Part of a small language model's weights.
Size: MLP 320 squared ReLU, vocabulary 1120.
Architecture: no biases in attention or MLP, embeddings untied during training, value residuals, hashed n-gram embeddings, capped logits.
Training: a variant of Adam for these matrices, 184M tokens, 7613 steps.
Each number is 128 + 24 x the weight over its row's rms, rounded and kept within 0 to 255. Layers, rows and columns count from 0. The size above them is the row's rms in percent of the matrix's.

# layer 9 MLP up, 320x160, rms 0.216, rows 0-19, columns 0-159
size [ 96 107 107  72 109  98 103  76 103  84  72 100 101 104  72  81  79  97 114  98]
[[121 143 157 166 150 134 149 109 120 130 114  71 120  91 150 123 113 115 151 140 111 185 145 134 138 148 110 137 116 137 157 140 132 111 103 111 124 131 120  96  96 136 122 138 114 112 114 164  96 155 100 151 175 146 152 118 168 142 149 131 159 117 139 125 149 149 147 131 124 149 122 133 135 148 129 159 146 163 120 132 149 100 115 120 140 113 133  97 160 110 142 111 113  94 168 137  96 129 102  62 127 125 129 105 165 129 134  78  89 116  93 122 173 154 108  98 117 102 191 114  98 171 121 136 124 119 138 122 141 130 134 168 123 167  91 127 145 180 146 141 123  99  83  99 199 155 140 103 147 142 137 113 157 104 142 122 114  97 132 102]
 [163 141 154 141 103 119 109 136 122 175 106 100 160 122 135 102 176 103  96 129 127 154 140 161 125  85 128 109 150  84 132 130  86 142 109 131 143 127 159 153 120 147  97 153 147  73 119 157 132 171 135 146 130 140 124 156 140 103 149 138 163 152 134 158 117 152 146 156 119 137 124 126 143 144 138 118 169 138 148 139 189 155 110 100 103 137 108  91 131 127 114 104 126  95 131 160 168  96 117 146 121 149 145 127 145 126 132 126 111 117 159 139 183  91 163 112 120  96 172  95 144 176  90 126 139 135 153 120 139 144 141 115 118 123 111 121 130 156 150 110 146  58 113 139 161 155 129 110 150 123 129 110 154 105  70 145 172 140 118  98]
 [180 137 114 104 119 127 122 120 113 137 119 137  82 164 153 140 152  85 129 145 142 129 122 130 110 175 150 104 165  79 166 164 130 128 135 129 156 137 124 149  83 141 117 134 136 148 161 127 113 136 138 158 163 113 123 137 170 118 128 107 119 121 123 140 160 101 144  64 158 123 137 111 152 113  96 118 117  57 140  98 123 111 110 117 127 147 154 113 129 126 129 132 124 159 124 127 116 147 156 111 106 128 143 116 136 102 112 140 115 124 143 162 105 123 156 116 138 132 133  89 169 119  93 116  82 151 142 102  90 154  80 115 106 128 118 117 146 112 110 122 148 118 127 127 157 128 129  80  53 136  96 187 131 107 111 150 141 150  61 120]
 [138 120 132 142 124 151 119 127 136 187  89 135 119 121 174 102 131 140 109 104 116 140 185 137 103 182 100 139 167 132 135 106 146 108 148  96 141 135 105 106 159 164 118 160 109 101 156 153 123 148 119 135 159 112 151  91 141 128 170 165 158 102 107 135 127 157 119 180 112 124 107 153 153 132 148 136 140  78 147 108 110  97 151  92 147 108 166 127 147 161 101 168 107 155 124 127 147 163 177 110 158 150 129 137 156 144  90  82 116 127 115 120 135 137 191 146 130 150 148 157  97 173 143 112 103  99 127 117  99 127 129 149 135 141 117 157  98 118 111 135 123 156 116 134 147 128 136 137 151 156 125 115 120 124 163  85 149 100 103 118]
 [151  89  94 115 102 143 164  90 133 147 130 122 148 103 150 133 166 170 179  87 139 145  93 146 109 143 116 152 142 158 161 116 140 173 101  87 131  75  93  94 127 168 135 140 172 129 141 111 130 133 129  94 140 158 138 103 147 170 128 146 135 144 116 123  90 180  85 132 134 132 148 114 166 132 128 177 120 107 134 124 186 137 143  96 134 129 127 129 141 116 164 127  94 146 126 121 132 129 129 158 122 141 111  84 133 110 132 101 165 133 163 154 133 134 146 132 133 156 146  97 103 121 135 158  89  81 141 115 107 168 111 131 119 102 130 157 133 162 137 157 112 136 131 142 151 198 149 123 118 119 118 121 119 138 123 109  87 111 128 132]
 [119 134 138 120 113 115 123 119 110 129 107 118 140  88 157 168 146 107 144 138 143 162 133 176 116 142 102 121 115  95 165 127  94 132 144 119 152  89 114 137 197 133 130 147  93 104  95 148 125 139 113 150 161 129 188 120 171 122 114 102 120 123 137 128 132 157 108 168 138 155 113 170 131 129 165 128 137 133 151 120 119 127 136 125 153 142 153 160 119 118 108 139 126 148 113 146 122  94  82  75 142 153 123  94 184 129 108 138 174 118 117 112 154  95 165 108 111 145 168 128 130  99 123 107 136 121  90 139 157 142  90 121 130 135 105  95 135 102 123 142 112  90 105 133 140 162 143 157 144 157  81  87 133 100 154  93 152 141  89  82]
 [127 122  94 150 110 140 154 112 131 150 114 152 119 145 126 116 134  66 108 157 110 160 107 176 143 153  82 114 153 114 123 153 150 142  84 135 126 135 133 116 127 130 104 129 161 142 148 124 120 109 146 113  80 128  96 111  97  88 123 161 110  92 120 119 120 132 115  80 157 154 122 137  96 138 145 112 154 135 142  97 117 136 151 106 120 152 187 115 118 162 106 150 143 143  91 117 103 141 128 140 141 182 142 149 128 133 144 135 141 137 128 155 112 120 100 147 151 117 131 128 166 129 137 114 122 188 151 185 112 129 101  84 144 120 149  67 101 147  79 130 142  91 138  67 135 165 116  88 114 166 115 124 114 138 117 129 137 117  86 118]
 [111 145 109 122 163  83 131 152  92 126 142 110 163 108 155 126 145  84 169  89 117 113 149 127 148 131 107 139 102 113 135 124 135 159 104 128 148 158 132 106 142 158 159  89 143 124 147  89  80 137 133 146 110 129 177 141 169 141 131  73 108 121 163 122 142  79  95  86 101 148 119 119  92  97 124 123 166 126 185 135 127 104 105 144 154 205 139 117 109 137 138 141 144 156 137 107 124 130  78 105 133 135 117 135 140 111 152 123 146  69 132 144 171 108 132 108 138 121 145  89 129 145 123 168 126 167 105 116 144 129  97 148 118 157 132 101 122 150 109 125 163 115 115 134 156 122 140 119 128  98 139 148 134 137 110 121 104 111  90  94]
 [131 120  78 113  50 120 147 147 158 117  68 166 138 141 134 137 153 135 181 103 149 138 125 155 127 136 122 163 139  68 135  94 141 125 134 116 126 104 161 112 175 113  73 119 149 106 110 121 122 124  98 122 134 143 147  86 149 126 143 154 128 149 156 148 113 161  86 145 145 156 163 139 118 125 125 109 120 168 139  92 147 127 161  97 141 122 176 144 116 121 114 124 116  56 143 103 155 101 111  96  94 124 125 128 140 143 112  98 120  97 106 110 118 115 156 136  92  98 143 123 128 184  75 141 111 156 105 118 151 150 106 141 133 127 105 140 157 110 120  87 135 122 132 137 126 119 148 106 129 121 118 144 123 124 154 100 122 132 124  97]
 [141 128 141 114 111 132 150 127 142 111 138 133 104 118 147 139 150 116 147  81 166 178 131 115 126 150 133 135 127 138 139 132 149  69 135 143 129 151 154 107 107 188 121  63 181 113 144 140 117  69 113 131 150 111 137 117 151 126 115 126 143 116  90 135 129 148 112 123 154 109 120 147 127 162 124 106 116  87  90 115 168 142 130 155 138 115  96  93 112 141 125 150 182  86 149 146 110 107 156 127 133 106 141 128 132 109 103 126 150  86 107 183 118 128  94  98 149  71 146 120 153 153 140 138 141  79 155 120 151 114 114  90 161 100 137 119 144 124 106 127 164 151 110 137 126 121 156 121 167 109 116 144 176 106 157 123 139 158  94  99]
 [152 154 121 117 130 148 101 102 133 162 135 155 138 116 141  82 145 157 135 139 154 169 118 140  82 141 128  97 173 116 134 120 119 113 138 111 173 136  86  87 141 159  99 110 120 127 160 127 176 123 144 128 176 164 145 134 155  88 120 153 107 127  94 167 149 142 113  91 160 126 134  81 112 127 145  82 142 179 128 168  83 129 157  83 121 127 138 144  98 106  90 104 133 147 161 115 146 108 132 121 144 141 140 166 131 124 132 134 153 129 134 155 152 106 133 137 148 149 128  79 126 116 166 136 102 135  86  98 109 147 107 122 149  96 123 136 150 135 113 158 138 102  96 176 130 138  97 108 161 133 108 131 136 129 132  88 151 130 174 137]
 [122  81 104 160 114 119  97 138  73 127 149 158 102 182 126 109 128 100 126 141  80 155 133  88  58 156 109 148 126 141  87 111 117 137 114 108 191 147 124 116 104 152  64 147 149 154 132 168 109 105  97 123  85  90 130 106 108 132 145 143 149 142 106 124 114 139 126 136 133 102 144  91 146 162 131 126  69 106 129 161 172  76 127 144 117 103 140 122 131 143 148 146 137 163 123 159 127 104 116 141 123 155 171 107  99 117  90 130 146 148 109 158 103 145 140 162 139 127 119 133 115 106  86 100 117 133 126 128 139 130  98 139 112 121 148 121 135 148 137 144 145 142 166 145 164 143 116 134  81 143 112 121 104 118 118 128 122 122 152 135]
 [171 122 132 156 176  92 154 176  74 152 123 135 157 107 131 102 112  85 139 103 110 128 125 101 136 164 135  93  98 109 140 141 145  75 134 108 149 139 114 106 150 135 158 130 153 122 142 153 116 143 104 141 114 139 121 154 149 138 116 105 114 152 142 119 154 115 114 109 135  94 121 145 106  92 140 137 106  99 162 141 101 126 114 129 161 146 188 125 125 103 137 137  98 107 140 119 120 117  96 108 160 128 158 147 156  76 176 115 167  94 124 132 135 123 151  82 131 105 150  82 131 141  86 127 125 128 138 170 120 132 103 135 162 138 124 133 124  94 108  77 170  94 112 134 170 104 149 129 127 155 180 113 154 129 166 125 148 135 118 148]
 [125 105 148 135 101 111 132 147  86 123 136 149 126 109 141 112 170  98 139 117 156 140 166 144 145 131 131 109 145 145 151 142 140 125  90 142 140  95 191  82 106  98 166 109  91 153 132 143 127 137 115 128 151 123 156 111 136 142 107 159  81 123  91 104  93 147 138 102 136 163 103 165 128 156 117 112 156 132 139 139 141  72 139 123 203 126 149 126 107 110 120  83 159 148 125 125 138 111 141 137 100 125 104 113  75 127 132 115 127  75  98 174 168 157 161 155 122 132 138 125 132 112 136 136 105 151 114 165 146 149 125  96 163 195 124 146 122 179 137 102 133 115 139 111 162  93  96 141 125 143 119 131 114 144 105 123 130 130 140 122]
 [129 143  84 146 126  71 169  97 131 149 125 152 120 139 117 133 112 138 165 142 108  68 153 166 131 151 102 163  91 135 124 139 130  95 110 112  92 132 139 140 103 155  77 134 129 146 113 141 137 137 152  94 120 177  93 111 122 170 150 139 123 102 135 110  99 125  81 160  75  87 184 131 152 116  79 133 162 124 127 133 139 124 133 132 148 132 154 140 126 164 104 138  93 100 156 125 127 128 147 150 139 141 141 145 165 142 139 110 127 115 111 104  96 131 151  65  83 118 125 134 140  80 126 128 114 143 161 101 120 174 117 127 126 139 140 125  86 106 158  96 120 128 137 130 120 125 168 121 131 138 118  97 114 104 158 115 145 112 109  89]
 [144 134 144 184 102  79 169 126 100 113 123 136 155 121 124 124  76 114 125  98 129 103 183 108 124 152 106 128  95 101 101  89 173 114 105 105 155 103 110 116 171 157 142 111 141 117 136 117  93 144 124 170 116 154 121 161 141 130 147  81 114 109 126 104 157 124 131 150 107 128 122 135 151 129 141 131 117 109 154 166 122 138 125 128 137 192 165 128 135 151 102 140 122 140 170 130 149 149 113 128 121 132 116 114 161 127 122 127 158  86 116 134 117 119 164  93  98  90 169 109 114 116 100 121 129 107 112 130 131 145 107 140 144 157 157  68 105  97 120 114 169 129 113 132 155 137 134 141  89 117 125 137 195 110 149 146 162 101 126  87]
 [149 121 121 120  67 107 147 138 127 123 119 154 134 141 105 113 112 111 133  57 112 148 122 124 113  96 110 129 151 110 143 131  94 146 100 113 116 173 116 116 151 145 145 160 102 132 144 110  97 128 115 167 101 159 165  75 170 129 117 156  84 144 134 111 154 109 116  99 166 130 109 123 134  90 117 131 136 126 172 131 143 135 160 140 112 123 164 167 141 135 146 147 150 138 121 170 146 150 194  88  85 158 121 136 177 136 109  98 109 165  91 156 147 128 132 127 144 133 113 116 149  89 154 128 111 120 108 127 129 126  86 132  95 159 151 113 140 122 122 108 116 115  97 136 160 118 111 119  99 151 114 118 136 149 146 147 171  98 109  73]
 [116  92 157 127 136 125 119 118 127 118  97 143 101 135 141 146 124 132 135 113  92 145 125 137 142 152 183 117 128 119 145 165 119  88 116 138 102 100 109 128 173 126 212 150 102 141  93 125 137 108 115 111 169 114 130 113 114 134 161 155 169 134 133 147  90 131 126 120 117 121 154 131 131 145 145  59 162 139 153 110 157 118 189 119 182  90 123 111  89  75 123  96 136 129 121 158 119  93 105 136 120 105 141  88 131 172 118 166 135 116 143 135 137 125 116 125 143  81 152 128 108 149 126 157 109 118  74 121 152 134 103 150 153 177 111 135 105 129 114 138 123 151 121 138 128 140 137 104 118  98 149 138 111 128 155 142 116 117  75  97]
 [142 154 116 158 143 106 109 116 158 162 103 121 112 175  95 145 113 137 131 130 116 104 135 111 152 135  91 115 140 137 152  88 101 130 114 117 163 113 126  98 193 150 114 128 164 136 116 135 113 137 181 188 117  89 127 140 138 162 123 137 131  91 171 140 135  97 161 139 130 136 132 135 146 144 174 116 126 114 135 174 102  98 143 123 117 118 159  95 120 118 143 152 120  63  95 136 110 149  90 129 169 168 132 146 152  98 122 142 118 126 137 144 148  74 101 116 149 172 113 148 101 135 142 125 120 121 124 149  79 119 119  97 120  94 121 126 125 151 115 103  87 122 131 132 155 148 120  93  98  94  97 101 145 134 137 103 172 117 160 106]
 [130 153 133 144 129 171 143 143 128 131  90 103 133 123 126 157 132  89 169 105 142 125 162 129 140 143 124 152 125 110 121 170 126  59 146 120 132 127 151 138 125 129  72 106 140 109 145  85 137  91 153 135 111 135  88 134 151 174 150 150 130  69  94 106 141 144 117 119 134 127 115  83 158 169 132 127 117 123 112 166 154 137 168 147 144  83 108  79 111 120 114 136 146 101 124 116 163 102 120  98 118 155 180 139 155 146 107 117 116 113 127 130 111 136 155 134 122 136 155 105 116 135 162  99 125 121 149 139 144 125 131 144 108 143  97 129 161 116  89 156  94  80 117 136 132 144 132 109 115 148 126 139 168 122  98  50 138 140  86 101]]